Weights of a small transformer language model.
Architecture: RMSNorm before each block, rotary positions, no biases in attention or MLP.
Training: a variant of Muon for these matrices, 626M tokens.
Each number is 128 + 24 x the weight over its row's rms, rounded and kept within 0 to 255. Layers, rows and columns count from 0. Numbers have three digits each. The size before them is the row's rms in percent of the matrix's.

# up: layer 3 MLP up, 704x256, rms 0.0454, rows 625-691, columns 192-255
# down: layer 3 MLP down (transposed), 704x256, rms 0.0454, rows 625-691, columns 192-255
# gate: layer 3 MLP gate, 704x256, rms 0.0454, rows 626-691, columns 192-255
up625 120:120106142102172120125097122146127126149147110154144108128158163106117155135150123131133108137084131139099123092155141129167124120107139120135152150137148170140087137127130093107152116108149132
down625 108:148148067120129120181089140111126148110135150124120119116138156128133129127149141147145152138120115119124109203159142117134111138170147111114125150160120109147156152132174164099156127150131158
gate626 095:159103147097096132144125164181111117136119087121112126144125141131144143110127111149178087129082120091113134137124167123164136188105142146151118130099129086114132113140100138151114087135157104
up626 104:109149070160135136116102124131127111123107147120166134119130120108094138082089136117091168145134147144155134155143137110104156123156125137111154168164125143145164151129156140137144118119111130
down626 100:154156115106103150120123165151094121156129065124146106131147114153163110162143126131178069131126132132126133142113130108199110136078156099115140127105131115158131093113137141151107105145104117
gate627 096:155169119090120083119174127129149113140117083132122155090128121102132140154098112106134181158133114128129102162090098135121173123124166130101102113116152092116196113126125122159153112125107108
up627 123:106181110137108107106156097146125144165128099114164132122130128143112150135156102109076146132129094144095149173101139124118123153135126141105162126135157146149161130128155109140145100105128100
down627 106:148091149144144129140111141097119091076138165160089099134142145104138122114124139135177090123132144123156100079172112149132093123126124158131098157128097130121097136116121151127133119132116151
gate628 101:166159129131114138110077118132134115147095162157102159091160173129108121103156103122176157126160075115152112147072140192094097149112167097143151103122114101157135165175106137145142117137139090
up628 085:094148156117121138118127129180112089118157137097113148119160109144099130135088109082099112103090168152155158112134136084124118126103131159138121124092138111105101094112087127174151137153132076
down628 102:147173119110100104103109139104117156157113172168153110125160167133105137121144138171156160099139086110150094134102147193092102144097163120126159119107118101167114152176072095124130074140089116
gate629 089:126172071128111137123148157125109103136118120147137128116129103108116127118131156124084120116137081164085115094168151131108116154156134140114085173156093137104118106121120126123174127133162170
up629 112:113094170127132146100094105134140120111156137121117132119129150152134120142148083080087106148117171093112150139084126154097156116103069106091148113097161087157137149124124142137125133135080121
down629 100:141152080162083119115161139102145128138099108144166127140115112098142132098126151150126134107135086163110098143168149105098146133159177140139120149120085164094103123135132094147137116117150147
gate630 091:114130137150084115090078118141146154111172112107115110143128133088130163115129132151090147152142142131132088112136169142103128136147131148140119168132115170133150161144115135148131127110137074
up630 100:141139101134131125069081107120112100131193158141119142107142163133134125106121116099130131155105111100138138130174065154099097136123097126134109126145148134151121130154131116147087140138133086
down630 090:107172160124178112161133104124126120139063129097095143142123117124131171127183161147126137116126126122137155130101176073127175108179184134154137132093114111116128118127100124132131103111130157
gate631 109:122134100125090153127090096128116105147131110089119145101132109157154108107135132096108149164144135107151083129152134158178125099165115131132111107117133116082143134106073099154128130138139097
up631 102:108161131144112132101102161135133131125141104129065158126121109104121076110132139097121155154168136107129117144153124134155121154132137116149128141115153139115116101151052093177164123160119141
down631 101:152097126143171096115153165125164147120133166163153121140128168117105146149141104158124107082120127171072161111103134107073087130108118151119138135155120108140134112143175146078147115136144155
gate632 102:144150138097149112145149155151132097152145139119098147121094171113151163129105145142126129125130143105151152135126163132094127170158090126128106157133109154166113111118152138081149148122108147
up632 103:139134107190131137115107146108179119140091075126183104148132104140061126122152093134103139112147140158116119107143099112123130118146101184115157107109101115127185122117152130150113137153134054
down632 104:134128124094113124152130159167130102131152148135085145131112125111155135110144153140127110124114158125175148139120161137104100142128112107121101153153150172159112128123123150119145142099109151
gate633 103:127161129135116131134166138138107134131124090148086154112126137087140159096155110091126157146135123113133129178102128117105149141131189154129152153167108136146137104146154129143156153116198112
up633 105:140114131192156133145136112122090121139125079123118151099095133057142117103141090106115160109154117109115090189098153116128146125125129150077126144152126096114153123146151086109137137118137079
down633 103:157142141079134139110105134139164119092149178123162101190127097144115153146119162141135118126103157140136194060135108152127133136139115115131142148066155124152093154104103141114090112145085165
gate634 115:141127119127109140129113150137129097151094120092147122173121141157140104141121133136131142118154088113094139131119140133130139124145129112171127107087153131075154097100133134102124089115104147
up634 070:157154146151143115195155114148092131147146115087085103125145136139097105103113100123107133135117127108111151117141101134097135106111140088105175104111163133123106133105162129107153141097118136
down634 102:144121128120128128117135140118133110136111107088155114181131159156108127153119132148119138125162098100107139126105132120129139125143143094156124110069151119093135100094128142145131099100133143
gate635 103:106102143160119127146119097145128110139119113100109157136158148154154133120133145129134121110105103146099111142087137090151132129111157098117101143120092087138157153140109101105161110133156075
up635 080:100120116127143145163170114139125135091123061137136156105146122180139093143163129103099134130122144171093130142099132107145135141129135140147116113094104077111123086131096136090127087164126124
down635 102:159162111123118113096133151145132153135122120121143116103115114109139104155137135107113126136126152141121139147154111166146135106157110141101142117137191172125120109116148139157155150114096177
gate636 094:111135132091167131118126103080127143089149102126139124121179111093119153107130134143135098132156131114119144142127150160111136086133134171110110161123116145123154110152115157095115162110149118
up636 124:113071145128111126118076138118127127128083172118144150122139114112143135138114146079145154125143138126134132107131139140126110123145095105090128104086074128127120101115107125128118097145086129
down636 104:130181130120158138153133103140143117127174099159125108114130104114119112141149090167119112135127135155128102137116126115132114137132119140137134150136209114117137099114148158138130129134143099
gate637 102:124112089127137122154093093156122120118107115179077118134114087145131114111119141107148142145161136132176087079127121138109149124108161100158124136133121109142163122159176118113169120157130108
up637 095:107109178126111125132185184119154138120155142084157119119138153142166157111133121152132128092110107096071132162115147130136100127117119134143142122117119131134098145155070162154112128120142122
down637 106:138129140135126145144073132143118110121113125169107125164115060098094125116100123076160075127110164147159094078116118129113142126113145113159110135145113126128120129103122124131155167141126096
gate638 111:111145113108149099094133123177101176114078172119146101169097174149147162151128148133119080116147170116128148156095176136123135165147120160113110105093145116143135117117136150166113186132198127
up638 071:095135172165087131141159168088188102162154123131093137161138111094133150109125110149168194112132127123123081114172103125124110135111105068140163128140113140094145104154139113099126090106070145
down638 097:081157131126142111101112129144107176108088179157127115188112117142162140146119128131134093125121142091114148130132158102123154174141095141132108096087173161127149133120113117181116181143182133
gate639 086:109145121120123132127118116092163109142126146129119089111108135139171139109140142144125164143058144131106144144166129136137113153147132141076107127131160140119085152124111155112200103131113105
up639 090:142122104156155116088149092107112136143135132172093122153160146114136128101131158162099112122130126159143162151149139181115182142126113143125149102097121135092084118113130156135183138114119123
down639 086:153114156114132139148099152166136140115138124121154162123129098135083108137126103121128103128141122101147098128110130109128098096084141058147104154151129096159200114152177098155077155166110135
gate640 112:131124127121132095151119102135153106117153149175109126103129140122117134128157083132110182107112115124106118156130126120129164146174152134137134145117142102068144131169088116131122137156119080
up640 109:124114132124143099125121128132134094109153129165115140110149161126140112157142095147123144136126119171099115174129152096141147152193136083133113132164139097070140119124097110144124109151126088
down640 092:147116160123085158100144140137133124150104113081157136134135146099127105139089168088152086155135144138151119091104134142149107109067115153126145135135114156198135107124132115121114144114122169
gate641 108:148138114127163128134159120108119121132180135135173147146139144109109113114170132120106152145140110117181158117133130139152134154126130127186147158147134100088136131124170156117092139165113112
up641 104:147115159163137094126076137156146102129108084117129151079112130116144138109107112121121119126121130113132118122131152132131141110129143157079157138094113124168162138119119158105139116124113125
down641 108:120136096142169150167128136115143112127165112142110161148142137123123125107165127102112153148126140118144164127151101164145122138145160094153139141116130101099138115101162140069106132128130108
gate642 114:169122099119138158126095142141104124134121110135177104118075132122134074166105109151117094103106143130132149081134169130127093122131140090118148106160143141121131150117137125168105130109135129
up642 095:110129147131136097132158151147146111094117112156106147135147127110131150110107084125119144137107097140098114177080122103155175115156103149149134102146116160109138133148124094104136119167094149
down642 106:157128116107110151133114161135108128144139093096177128120095116133150115164134111141136122105108164112122148120156145165091129131122139095108131153166126131138127129121126137154129121134114160
gate643 109:101096160129134141122105089112116157125130102153106146175132134139114108155117103128132141116126159126159146100125120156087140094124107141155132162130151152100144118134113097113139084105148156
up643 082:125152114106124104120181147126119108135077130102150125121085152130099135153121107124138117126161137107090120129106156107171100164100147130098165130128106147152112133142137121114094165127119131
down643 105:105092157105124157102128102115060146134123085144117158209133126162124093166127075144148137117159142128149119115106126163108121095137125134174133149141136167115165129109117095126143127109158130
gate644 103:132146108134125126105156130123146116071129095193079134118150128150139168101071123094125155158134122120145108118127090137147158110164122146093167124070128119122124102127100191110169109176115111
up644 120:097156141151156144149134120158121111132170145139125109100144094139106095090080115119105133146124153105129134127121114134109131132182043133113124122103161142109125123072117085131127106124132087
down644 106:141092092139112126143124142121151150164118139096142122146112136129134145153119152132143118121158109155144083112109149094141145135106171143151122161175125131147136174127150122109108146113087125
gate645 099:145059103170127137123111096160159144077155151142122133161153119145137191168181115123146113152138133115134162116138157141154111125130168142138109089112113088097083150132121149120161156119100120
up645 103:113096118130107131133114084165170188091124139161113095172138127125134155153148113103114111113128150143143141130147150150183177117124141113118139121105120053073110154169100135143154154148114110
down645 103:118155127087135116139149140114072096162106091134136148088122128154139093085100160133112115136130099136107084129137084069099115150127089170155137141123142191140151090105124129119123099106153130
gate646 085:155122118115137156141099083131151130154110136141129137118077117125126134127171110128115104104142086126108087141099135137138093093110148145113114148130113155137185146086106095189137165121161168
up646 108:118150105118160123126093093112163122137094118127138112140103096103134164122142134105153169125123135178084138116139128126122103069107155140143127163126105172104174135116091129152104114119112124
down646 093:131119155123095099135169150153110133100154154117133123127144160186106094127110127137110105133142129083191122131123143119149145168132135099111119089100115102165067100144137125086142120144132120
gate647 094:083129115127142144094081122135123138141116135135124176117131120109149074088116116144127129152110116149137190093163103112128138119103112094142130154097125096128115145145146121131149131128130080
up647 117:139129121097121138089108096121105164141180144094128153058123114147159093120146104156082160123140147122098171089118102093109122124123112133161113114146180136098104127078121093140103193120105112
down647 103:139131114132145120203168146109138118093117120155138063182126162118110181152138141101123137126132125112136076175129143158128130139134161122088113120109101139132133093163131157098134077134122154
gate648 107:130166184139129145084154116116140140145157133155130126104214118140122107139138130150138138150167187190106127155129094101119130131138123149118107085107104086124120123127083138119127150104172165
up648 103:113158103154119117148085114128094092125118111119178136138069103118142119154115095113128137130117050097129165136134169161150109134117166148143162153137125150136165170083109108131130114149123106
down648 097:126116155127118137093181133141149161133164130133137126125197175170128120117129134132123119154159192170126131143122072117116128129123093110125111125096119086092138108128102162142124161101139190
gate649 121:152149068121145105123116138145135132151119135150124137122102150100123143164069130108163127118155095092141121131105118104092120154113086128167101145098135129138144104113134130125161144170123134
up649 123:143139124141085099146166083108169097152151150135143170138111146118120146120128093078139157097094127132154117170082166132123145123124101145185065136098114111143113122128144139119159179131116124
down649 133:157156096119149090085147120178137120141094114159112135086112134145124152133120150097130163127147158104116139144143153131155126148130118132146122157080115150134075116105139125126149136149130085
gate650 104:139145121146112129147142130149117160107131087172104132153136149134137147136097108129141126123108198135165111134084163159139151130105128162139117155120169125168117152119099125103170121095091107
up650 090:094121126156121141131101104115146076139088127088148152102138116120154116169117091154124150119141076115107166116097127116132135139129153100176156101177056113109161107135170096144106137147145109
down650 099:136129145148115164135137140128111164147150069140090108156128131139125157119094111128131078118122187154159113130104173127134164132108128162119124189145179096171141171098123125131144114128102126
gate651 092:116117161113120184121120092112102127146172104143107117123126119112154085135144165147166113136101101127134180137127127141116095178145154118160113161106142114129103106177139155116144103155170118
up651 095:164120139113168139122117134100132127126163077135127092106108115093135092170152159170103105124085149080118108129157141150136111116140138122153112164117115117098161097128119118091101091160176126
down651 094:131127104128116090128129142137135111131139135117147135158128139149132152115105124107101138127138151150152123116117128109139175139066094144113147080172106105147098126105124133137104193130100144
gate652 109:104107173099114136135087157160109132135141100154153143139140110118141146115115148125126117159145123101116111163109135143150115107128107176127127125148140099090091140100108109147117104111115085
up652 113:133138158134111151142117128142130098135164097132136099102139112149126124088210115146113114130157151117099143155168114142178105127103114133081161131115089129092137134077109108160141166127118113
down652 108:155120118095166138170107139122168127135094128112116100176121100127123078131130101109163136173121098124083092144131112127125148133155130140109135132107105093189117145143158106115144115143137147
gate653 116:129140148112153111147155117168153164125116167125115138133128101131113115127131113121124144108143130137160105141099169051155150108118138100107152127163079114120108136155115149139157086132126096
up653 085:136125095104149143094119159116131131121126104144130147126156128149126099118155135181142153134115130123103163093130120181130112118143151144098130134093126118127167125119127106101113167134147141
down653 100:119130170109124119151161128159167151130117143128123140118108097119121132130135108130139161131120140136164097103082170077185143113124162086119138158170086109130123126140134132156121081130129101
gate654 094:126138170141141117158154106083150154152133110138127117110073105122114101147136166167090167143143176121145139156162116153153128152110136087114134132153142144122117107166112199142154115124137134
up654 109:126120157150138137127160116115168170142110125135144144113094118099082094155091152186109144158136132130171173150129118137157116131187160096135126126131127161130127144121162163145143109177102105
down654 098:146126098117104147106120167178086125086123144102107102112166139133156155138132104072152110125122112167091098074127142103094135110121104132148126151133116065117141154143103044106096157098156123
gate655 120:129087178064163154125124152096105086157147116118108142142164123120160134167078121126111146092144134083138126118115078150126153129153103134139137153093073134137168113124111132108108098143174115
up655 098:135116120096127138098097129080153134124137102161154156091183106115148140135148112124100135131168114091161097140155072116177127175155113158106123147129111108145121129069127089144141123170131105
down655 110:144174115140076112117131105163162139105120155154130121111081124136108098110147141138149116175102119170158138110142146119138096139105151163106099116150184102148102107117152121152151171100064163
gate656 095:133180139149122116108120122096118131108143106128117131077125116113123106083082144144076125160127107151158112110125135148155111116131152124124167108159143127143162150140128113123135162094148163
up656 066:106100132133114081140088159162127116176130137118122137121109146159144152088150116148152132087106083105078169136121113123182143113124146121127177130107114175119099154135118116139138152151103091
down656 089:128160107154120107152129139086104120115115116122105126095108154119142112088094134136098137160128115152134106116133135168190100094128158125136178129139142171148129166127140121118147164100150153
gate657 110:138128082130102096149112109117147116071150092139115096142139153130101129121159167137137126123123148134139090104157131102102137174128139116127134171155139126145119111112154091185155139118161157
up657 122:153109118124147158113154101127115099112153127109097098094170120094148093118137148133103135109111082108130128144167138110142163156115145139072135142170135141129164149157143082164159116137137115
down657 105:079155123126116116133126135139122147159117148128127156125153110139131125098132115127165120138150146169133122135052116164130091117137160153137112129094102147139116145141153180110096115152181116
gate658 103:137147108116153142134155137136103119109128152121108145106171146122120133100125158079127121105098136146132158109126169172125137121144144178135111153112122122111113127159161125098125060087155105
up658 070:119165149153115138107090112137131102167085131136145141149096116121149110165142109120148158103133131110109123160092131105121102096134089110115143100153132113124139143140088099122145161130080105
down658 093:145125105129133154138113141108112126122134146117120143123105148134141109115108134107135157100065115130133171140094153131100138090145123169166109160148118098094127156130164128085130073083138074
gate659 112:154119087161123141116074144127113148121170160145142163136135124111138106160171093122158162176114102143108130137137182120114111159079113123122116118076126142107131124121123131136111121131125115
up659 106:144116116184141111099074122111122114144133102127165138118135135092146121152146112157096118162104130113110131127160149085114101127140108126116098092114138156159132109128081087134119136098119128
down659 108:110142158095152131153161116147168125128124135152094126101109126155118120144118146132117141123165134102159116156128058166139142110142123126157157161114125118168149131141163145120139144119083114
gate660 098:197112106156112126105067109127104127141081124101101108077157127107108091131119119124119110101157136125076107136105117148093150150144135114146151123125120142128118078092150146145144084107105099
up660 117:140131147118156111137154139093146134146176140155148092149086126102107128144155162137101127155152124103108138123103107132133097108141105099121090082129131111107142162125086100144111137134125109
down660 098:157107130166113136117074128133125132105096102104101133103135126108126125135110112155115121103153117175105091157129142133109162158139157136144151170142101175110105094138162160197104100094146119
gate661 041:182099094129143128148149153143119136136117139097080172117126158098123120136141132120113128116142159118145107106100132102109171134142108112139139099129105080108131126114156156083130149127097127
up661 052:096137133089127163168154137149113132148105109145117132109118104114127146133122089084124140132150149187141140143119107128100146158157094119115105129161127064151131138156166147148125085164133102
down661 049:097122128105148144142149122142131159134089113129110126096112146138101143136117125096142142141163116206140125141135129108121136159131096126124121136111129063125136102147174154124130056170131108
gate662 101:125106134121148150137141096131104111094160151176122113102148123124117153138149146108115124084115182148146124136125120132118120155182110166118171105110160111127135131125115129138136137160102119
up662 116:117151080121152183099136109122118109143139129129166144165137129121131118123138104114098112107121123063126104153127127111135090146157134120113121159132134117101049144130127139126127138148038157
down662 101:123108168119097080136117153127134136119117131103109131097102118117140123127121133154175136159123131162125156073141170143126155093089130118154127108122107158113178125123126117157138104121201103
gate663 095:166161120145084110123135109152142101146108138093158116078122167139129168092147112132101151117136147150153119115139090112120072137136150129098117111110125140170120108138097164118137132154136165
up663 114:107120135128155111142180143105134136098103163154114143126147154114131103133127105128171065115106124131147124128086120152125136074139139150135146146153143120137143182144151134139136117119116120
down663 098:151142112129136146133097118138154100151127105079156123121110126120101150102144132126072155132145141130127102118139124122121105182103110099112115114102102121136123078115120127123118148148121125
gate664 107:167131176095108171111162120118151166121130140117126095103142128165122138142148156194107099113149157121118141128142152151116148124143087127096125156143158082130098076137124148099133128131179154
up664 101:099082155140111133135120104110128133105127148139141125114125146181108124137161161169089083137086143124116133176138208133137106109145182137095110151142123132106114095158117113104123100116162139
down664 103:120146130145179124160103130111101105158110117125112149142144132083160130120124124079114160120148121122103148111114101137150173139137154129133156111113082162118140154097121126152130121118097117
gate665 097:122145138096182138119161130098102138153099131163149131122131162128135077154148119133127138102130134127139125080136130093135115119141162138091150132112141136153133134104117138147111134149176082
up665 114:132132115127163124084180165086145115129115137154154134127068140088170120141174112117095146109147171101101103140138108108163105140136107116137159138123131125128123143115125161135105139171175127
down665 100:106137136113125123171107087166114129123134112096130121135146108157090151097111181131161124142123083183153149120127145134113147113096112138122082133149140111111125166126111116127142113043104153
gate666 083:122124195126095133157133114139146151117118136160124079149131109129129142178127123093139078125102118116169116126124132092110118112129143077145111112113185120123128152086141161137151113100109155
up666 077:134098098122100146109141197113149144160171126088119149098094144132147129129104097127164138135192145158141121175133104131115120136122111132116097167112121122117139116114097152148124130150143156
down666 083:130084111127147132130107144131102159146161167108127156125089169148074119110110147141153180090185119152153139174138120145082158116112124124149106144120120111134110116124129122120096125143143094
gate667 119:148105168133169093129101113175079115105150148118116150161125148122120123078132152112134166090156122099126119148170133181092084136106145135182115182114123118131123148157116145118132172158163138
up667 115:124138131143129155124146137144098140145136158114116131112144101152147087144112115154140097116109127116130167130126112116105164172114088097110117090089118129093127124122111129104165153076089122
down667 111:139128143151126082116135121152110129107119153084134108152114136145136157110146128133125142126133106124134119138110104142149096143081127155174131185182108126126144140127080088124101130167190134
gate668 119:131108109116100150140139178134108126132074150134103164132137116145119117183095143138089153147120136131158127105110115103125132122149101123127097150156129114147113100140128124123119137143094113
up668 089:107139185114131101148085100131121173143166122141159093170094139136103131095134135098135126088110098155118120139163102104119143115074179140108127139100156101104102115112128142098162119113147160
down668 112:155137092080130141145127206114095121131090123109105128150174104143119127181121130137117121138115132122139130140122112061127118136107121128121108160151142098157130110137150117123105160134100118
gate669 107:142121099146128158108148105149153129155142112116137093117127165140084146138155104145124101155123168148100095141135111093131118104120112095160118096132098151146119088136125104155124125154137137
up669 104:122139148125132115146116144119129124094136122144137121112120111120120123104084153095142153141172142124120128114162134131107152144143122131148142159132177147140126173151144143107120111094130150
down669 105:170135136135136154108126122154172138169143126105143108127122187187138108142134092128143102155103133123120066137144137119116110115105108106152158117138087122133119098123105115119132126166154117
gate670 094:141113108135163098129130140124175165153145162121055108115097153138123151130116130118122154134091137093123172135091100140131146138155130141114095140130159122140130151146179127118094109138122129
up670 096:107102144091128124145125141146098092097113157141188145172127061136074116147153129161135094120137117182122123112160139112114141114114082121136175161131102124120135107148114147136106164114120131
down670 101:142092091136141147146147161068142157156127142107078113090109122132117130101144164114110176093133120087145169127119122150139128131163133125123113113108150104144110150155193124152121113143133124
gate671 109:145099163046098133104140141131165124158130123146085108156154109143161160161129145110124108094127141149164119137127106170140141093156112110127121138103111124124107116132187151097122128136126170
up671 110:122134109087154139112099122106173088141147089139107119180141111099120160164121096140150140099160127152132127155115106109104151138141127117130154116163121151133139101181130125149104130088138149
down671 109:114122131136110111114108112129147138158140158109165115137102179131164120141101081079088112154104136114106118107089092174138170116098130114145132127111117139168134143117170120077124136106136168
gate672 119:109133152154161143122113130180141151126125093107119092118080118092125150162135153111132084133145160097095122154146133148152120111133095147142140143124109146110125150112123194121118183109116161
up672 101:112098120123126150106154155147139115123129107133064110113076133098164160163134119125135087168136100105124125156082128160114122119140136082133130145137112093123105117172127173134090173116172166
down672 108:139100097107121110141094091083126132095112167139147165153186149117158088122147089177101153101110133159123135112162131125103099125137159131132138132120139144139150099138103083132152110138167112
gate673 115:184116153172144114117143084134155128105144122127125160147128125116136156153112124139122164107178126123133123175178153110142149119115120110075117155105157071154139146149128150144094145136134118
up673 086:091098120133125133157153144124054131118132122136142141122161111114132140109164136115145113128102119110172165107110128145106124122123140154162113126144131124089120139133156128108139112123109128
down673 107:181091151160138122103130109134139124137158110120127161172119134131154155149118114131143167139184135152144132158158155147172202116123111111100138123107150085145143133111150114154107117127130114
gate674 099:121150111110165137101176113140114169096141126080117099121127158105097109143128141176105139130164095173126134138114127140086158162117187116125128102138171164166127135172125154077054139102126150
up674 122:142133092120123138127128087127149146139101111069120137115146089184134093153102170160147177087140123151145123137139103138163124119124150108123077160144133137164160109155149161112104113099142124
down674 103:129118118132143135113136153115132107106153134136133105160114142051127158098153135168064114167102124131104113130126171148105130131165098130143184102146146114123128158155118139130117127145141153
gate675 099:131131121098121163133181151105147130110143138140165177150084137098107185109150113144150089123159170167140122121119127091116135129123111182111137129152088110144129098136151131109084149135099126
up675 117:116108151159086108113122125122134124160143135135110138102124129148139087111127128143159140118125082157127122121143094173101125127128128068149110103112173121151130132149141146130117093130116122
down675 098:147168121111107182130151141097125124101118133126155137152110144103114190127155140119139114133162186111142139145114122076153162115108106184137164115153053135137142084101125106160102163123093143
gate676 086:139125086140144100123137093097139098127110161125119037116162126162102086137115121097083153155124110101135111075152178135153149092154149136149089165132104148143159130099115127165152179118152160
up676 092:105162086134122095133142136132168129121133149130132072153148116183119102142137172116131120151153151143128115093187143136148132093145160102149148166095093141151172120112087131140159184103156126
down676 086:146107158147088187127099116109098134152145111117137213123098129095138169105136117148171122106126122108126111154109113122104129146101098141110139093173151124106076127146121124103087076164096104
gate677 094:127146145104110102136141130132082145125105122145129138122165097110146106133098168127156130132145114140171150133147134096122109146129144138120118134108179110129183114161093153097168100148181150
up677 124:134128110096123092115126099113137134153155123122107102140142137161138100134135137123122157087127113128137074159140142112136112118134111137138102134130122131162137144111131138108134138122153121
down677 101:126131111167136172144100159117129112115113155132140125113129119107142138102122104138131088125100143107102152106121118132131149134114149101140115130138132105099125125146141123141114118119092114
gate678 102:037121137146140137140124147120128126099122135132152153134130160144147169150120121113132138153077154120141123117129173087123135120153132159109121105150117127120136104111076153090152177102153129
up678 098:191168133115119124152148132131119073127143132157123118085154127136108105138138144087117116130127107156137136139142121097195115125138131111145153118086099113115135141112144109151096109110104100
down678 106:087115138125112147136132127131110096133136137145164145137125171169147140145129102130126151140100139142145106146125167087115139124143141113107126129156124147120152076119104159091152162129139140
gate679 099:121135117163122192090103131126127113109128082118155158144116136152153120106145127124109096107071109127119138154123146136111168112129165149092101120110141102133162126127152143119116138083078114
up679 103:103112079109105095128143119131107159131109126145102171106112141090124158127122119114106134111128168108177151151128086120120086140104102115134149128147148134141097088131134129148134136106100112
down679 103:141117129179150215100122125087136109087123105090145127132151140149131095136139109128140078148113082141080119123123159157107166143146156130077085137091113098099180148129122133126121104119119150
gate680 112:125101103169117144117127103124134118112096177146156125118112142106101123175105131121126127135119086125135124115115110150159071132119156162093147128125148119130137082147109127107163152150068138
up680 109:130105127126101149144123163120121166177145135114106079147106122129169132125140121155147123105143147089109098145137094135177147128109102094126098104142123112129128169098160101115128082140149117
down680 106:118116141166124114099110085103140111103120175181170121119147137128101125119116143133109106122102097151138126095099128121125113121119153158114162151135134149127103086120105127084143167143073114
gate681 113:138155127131107166094125144156115112085142176090126097145087127127108129123134159146141136140100095129130142153082116130124083152139040128140142138137079175152128135170148120111127113157173131
up681 090:105185099096150150114104119126085114103132190089118092113068115108139122108133118129132127155097134113153147141138125132109132140134086154113132126153077181141116123136137143069159115144132095
down681 112:116093111120152090167128115094159113175108086170111155100156134144156103111117111098109122113181167136130113104134135124122131115118218149090132140092165105120135111095118159157133160108080134
gate682 105:150195133171116143097135112100138093137111111115164142141122129165108100125167166118105159144143091141139126131130114098125147153151154132109096151077100110096114095089150141110151132146152120
up682 084:104108156142114110144117165134107123089094145151131140144161105144104103137093070134134137102138137140145120113112089112102131186105144081169178132121180131130099132113150118146119108119127135
down682 098:145172109158136134086135108112153092141121105120139134146122168177132105148131153137126163118149105139140138145129109102127152163140188126105084139109118127120115127108144167109137133124140125
gate683 093:136110152135185155143161085141093157127137146168098108120154121165113128122149141146157132127142136145123107103123181104158100150129129118122160156122152164091124151099139109194097100165118133
up683 077:079132073158187128129105095114110185125123165119143123171131129090135133105152109139168128099170112146138120150141127117114130115156136118122092156140138137115107130109122133158101110139128143
down683 088:087129083141093121137131166117157139110103131091189126129117159091129149145131106114088101145132081109136132168120085177139177110166151133126083097148111119152145096128110145083141158078140162
gate684 087:140126109161118104101101148096139171150110119103135169139133101123179102115126139105168102123141147137129162101126144139158119177107164139130159152117142131155132112128146101074164136154103167
up684 092:135138161077110142162161111089102144121056168115113123142089140124075101175131140117141142100130138147143121127104116146065149077125102099158106103155111104102121113153112158126136124109155125
down684 096:167150129108120111130123087062106148144105148129142153164095116136126082176133127126163115140123114167136163116097125159096121130112155108150091148167151112148123111162102093117132143151131142
gate685 107:121133128176142150094111126123111152138114140110123144112075177129152119142122141127148113174163112080109121119130138133129122149123145145144121121102102131126086125081110123078174128169121147
up685 113:100129137122131151100113146144081130131205127180137146122111160130122127105134178116122107102144139147115171118137075142155165108140128121126126162127154101123129155123097120151110144107147090
down685 106:096139120104077101167137150113182119099090128110136114134146132141087160137124112138151148159125142133090088146137123167083135113118158129169110094139085139116106116136125162121110108116134124
gate686 093:108121118163158146105129116174113112121152112186149144124176129079117141156174143106120128117130103136129106119099136093101101149090093120107136124140166169171136139132129139103098133122112139
up686 108:105120152180120105157114134080142126145130111133132125133092104123137109145137108091129088128149138142205130085103096115163144092155122098172133158146149129104121107101123127101116112160115139
down686 097:101151074108142165103092135163107139138148154136153122123169122131089117108154159126119175130113150155080134126125139143098068126111112166107138119092122125095141117103150124123152129113134113
gate687 111:145182118164107125107155149099175123138132116150119127117157144144090177109162128156133132161169110093110094126129164179144126137140122160120081107120179114149127116145149116115132149072122095
up687 106:130135124128120113099131156118138118166100107119129106126062116098154105133140122116078106108119150103115109136049135109144164125130126130111099133083167138130113104097165107147156170119120134
down687 107:110065132094119114136109106126075144100143157111132165138142124144141125148144122136135116112124137152151153095170130133115121141172128114137144127089065173099135133139097169130125149170145156
gate688 089:086138114090133137141122117142133107123129134143090092123142127152150130144170164152105110110137164152099116126162092131103119084134133091116092166127110156135160132147106170158144099135123162
up688 126:155107158140106126119147127144146105150105117093159166143125148149155143145128118146163157111137159091104154125144151107132146142123095108151155105073154120190114091137150162091129136121075151
down688 100:119160116136150131135108128116110147087119121152087111115096103146121115138153116153097099138108103183138094159126111150109084097146140148087122153180090133099114147132132126145141122151168120
gate689 106:099133122130126109108118115136143149152147139202105136114116123128106145090180158140090136130082118141096116142139089116106085114132123147099094113093164129129136136123145100150109128144169177
up689 100:189131109137110136111118135109136170137142121131171103166160161084112138137121119117160145110187095117165129107117186125116146144126127121166136102108126096117145107146067136140101120131116149
down689 105:074172101132124132140113125122136136091107134176087139108097119161122136135147152134072129141040121144088096127130109126115095099129128108079093138149138143106161165113165105150126114120166153
gate690 091:116142132143154081122144099147093125117107144149137164122149172168173148120145171132132100093104103115113145140104165146143111135114136151103153116095132142178123092111123111145093089114157149
up690 089:101125161134112141127115129105159162151178106126129124118116144101110123139118109162096151167155174139122114124174121127119161101145149125146127114147134151092105129148090117112128148110092113
down690 096:120210164115150098145135080109119128118115157098115144116120133124121139162118127099118124160113117090120130129119105143127169118137120126116192115145125147127146124162064113097135105142114147
gate691 105:139090142162183146113124137133158125152124139132135138093123087095162126110147133120109096134181069164135152133102118129123137122141097099122106071137102147082077138138105154166143179087152134
up691 112:107135093126137189146105132133169125162154126125151101111114088098131093139139143139109124177136103124146116125120121116086166156135105130163144106130064158096100131110099115137162157077155155
down691 106:095126148091103076161135125112083151092105136120110133144151186167090194125120121122148153126087185120108138125165131151145103127118162131105124157118158085191189107111152139145127058195122111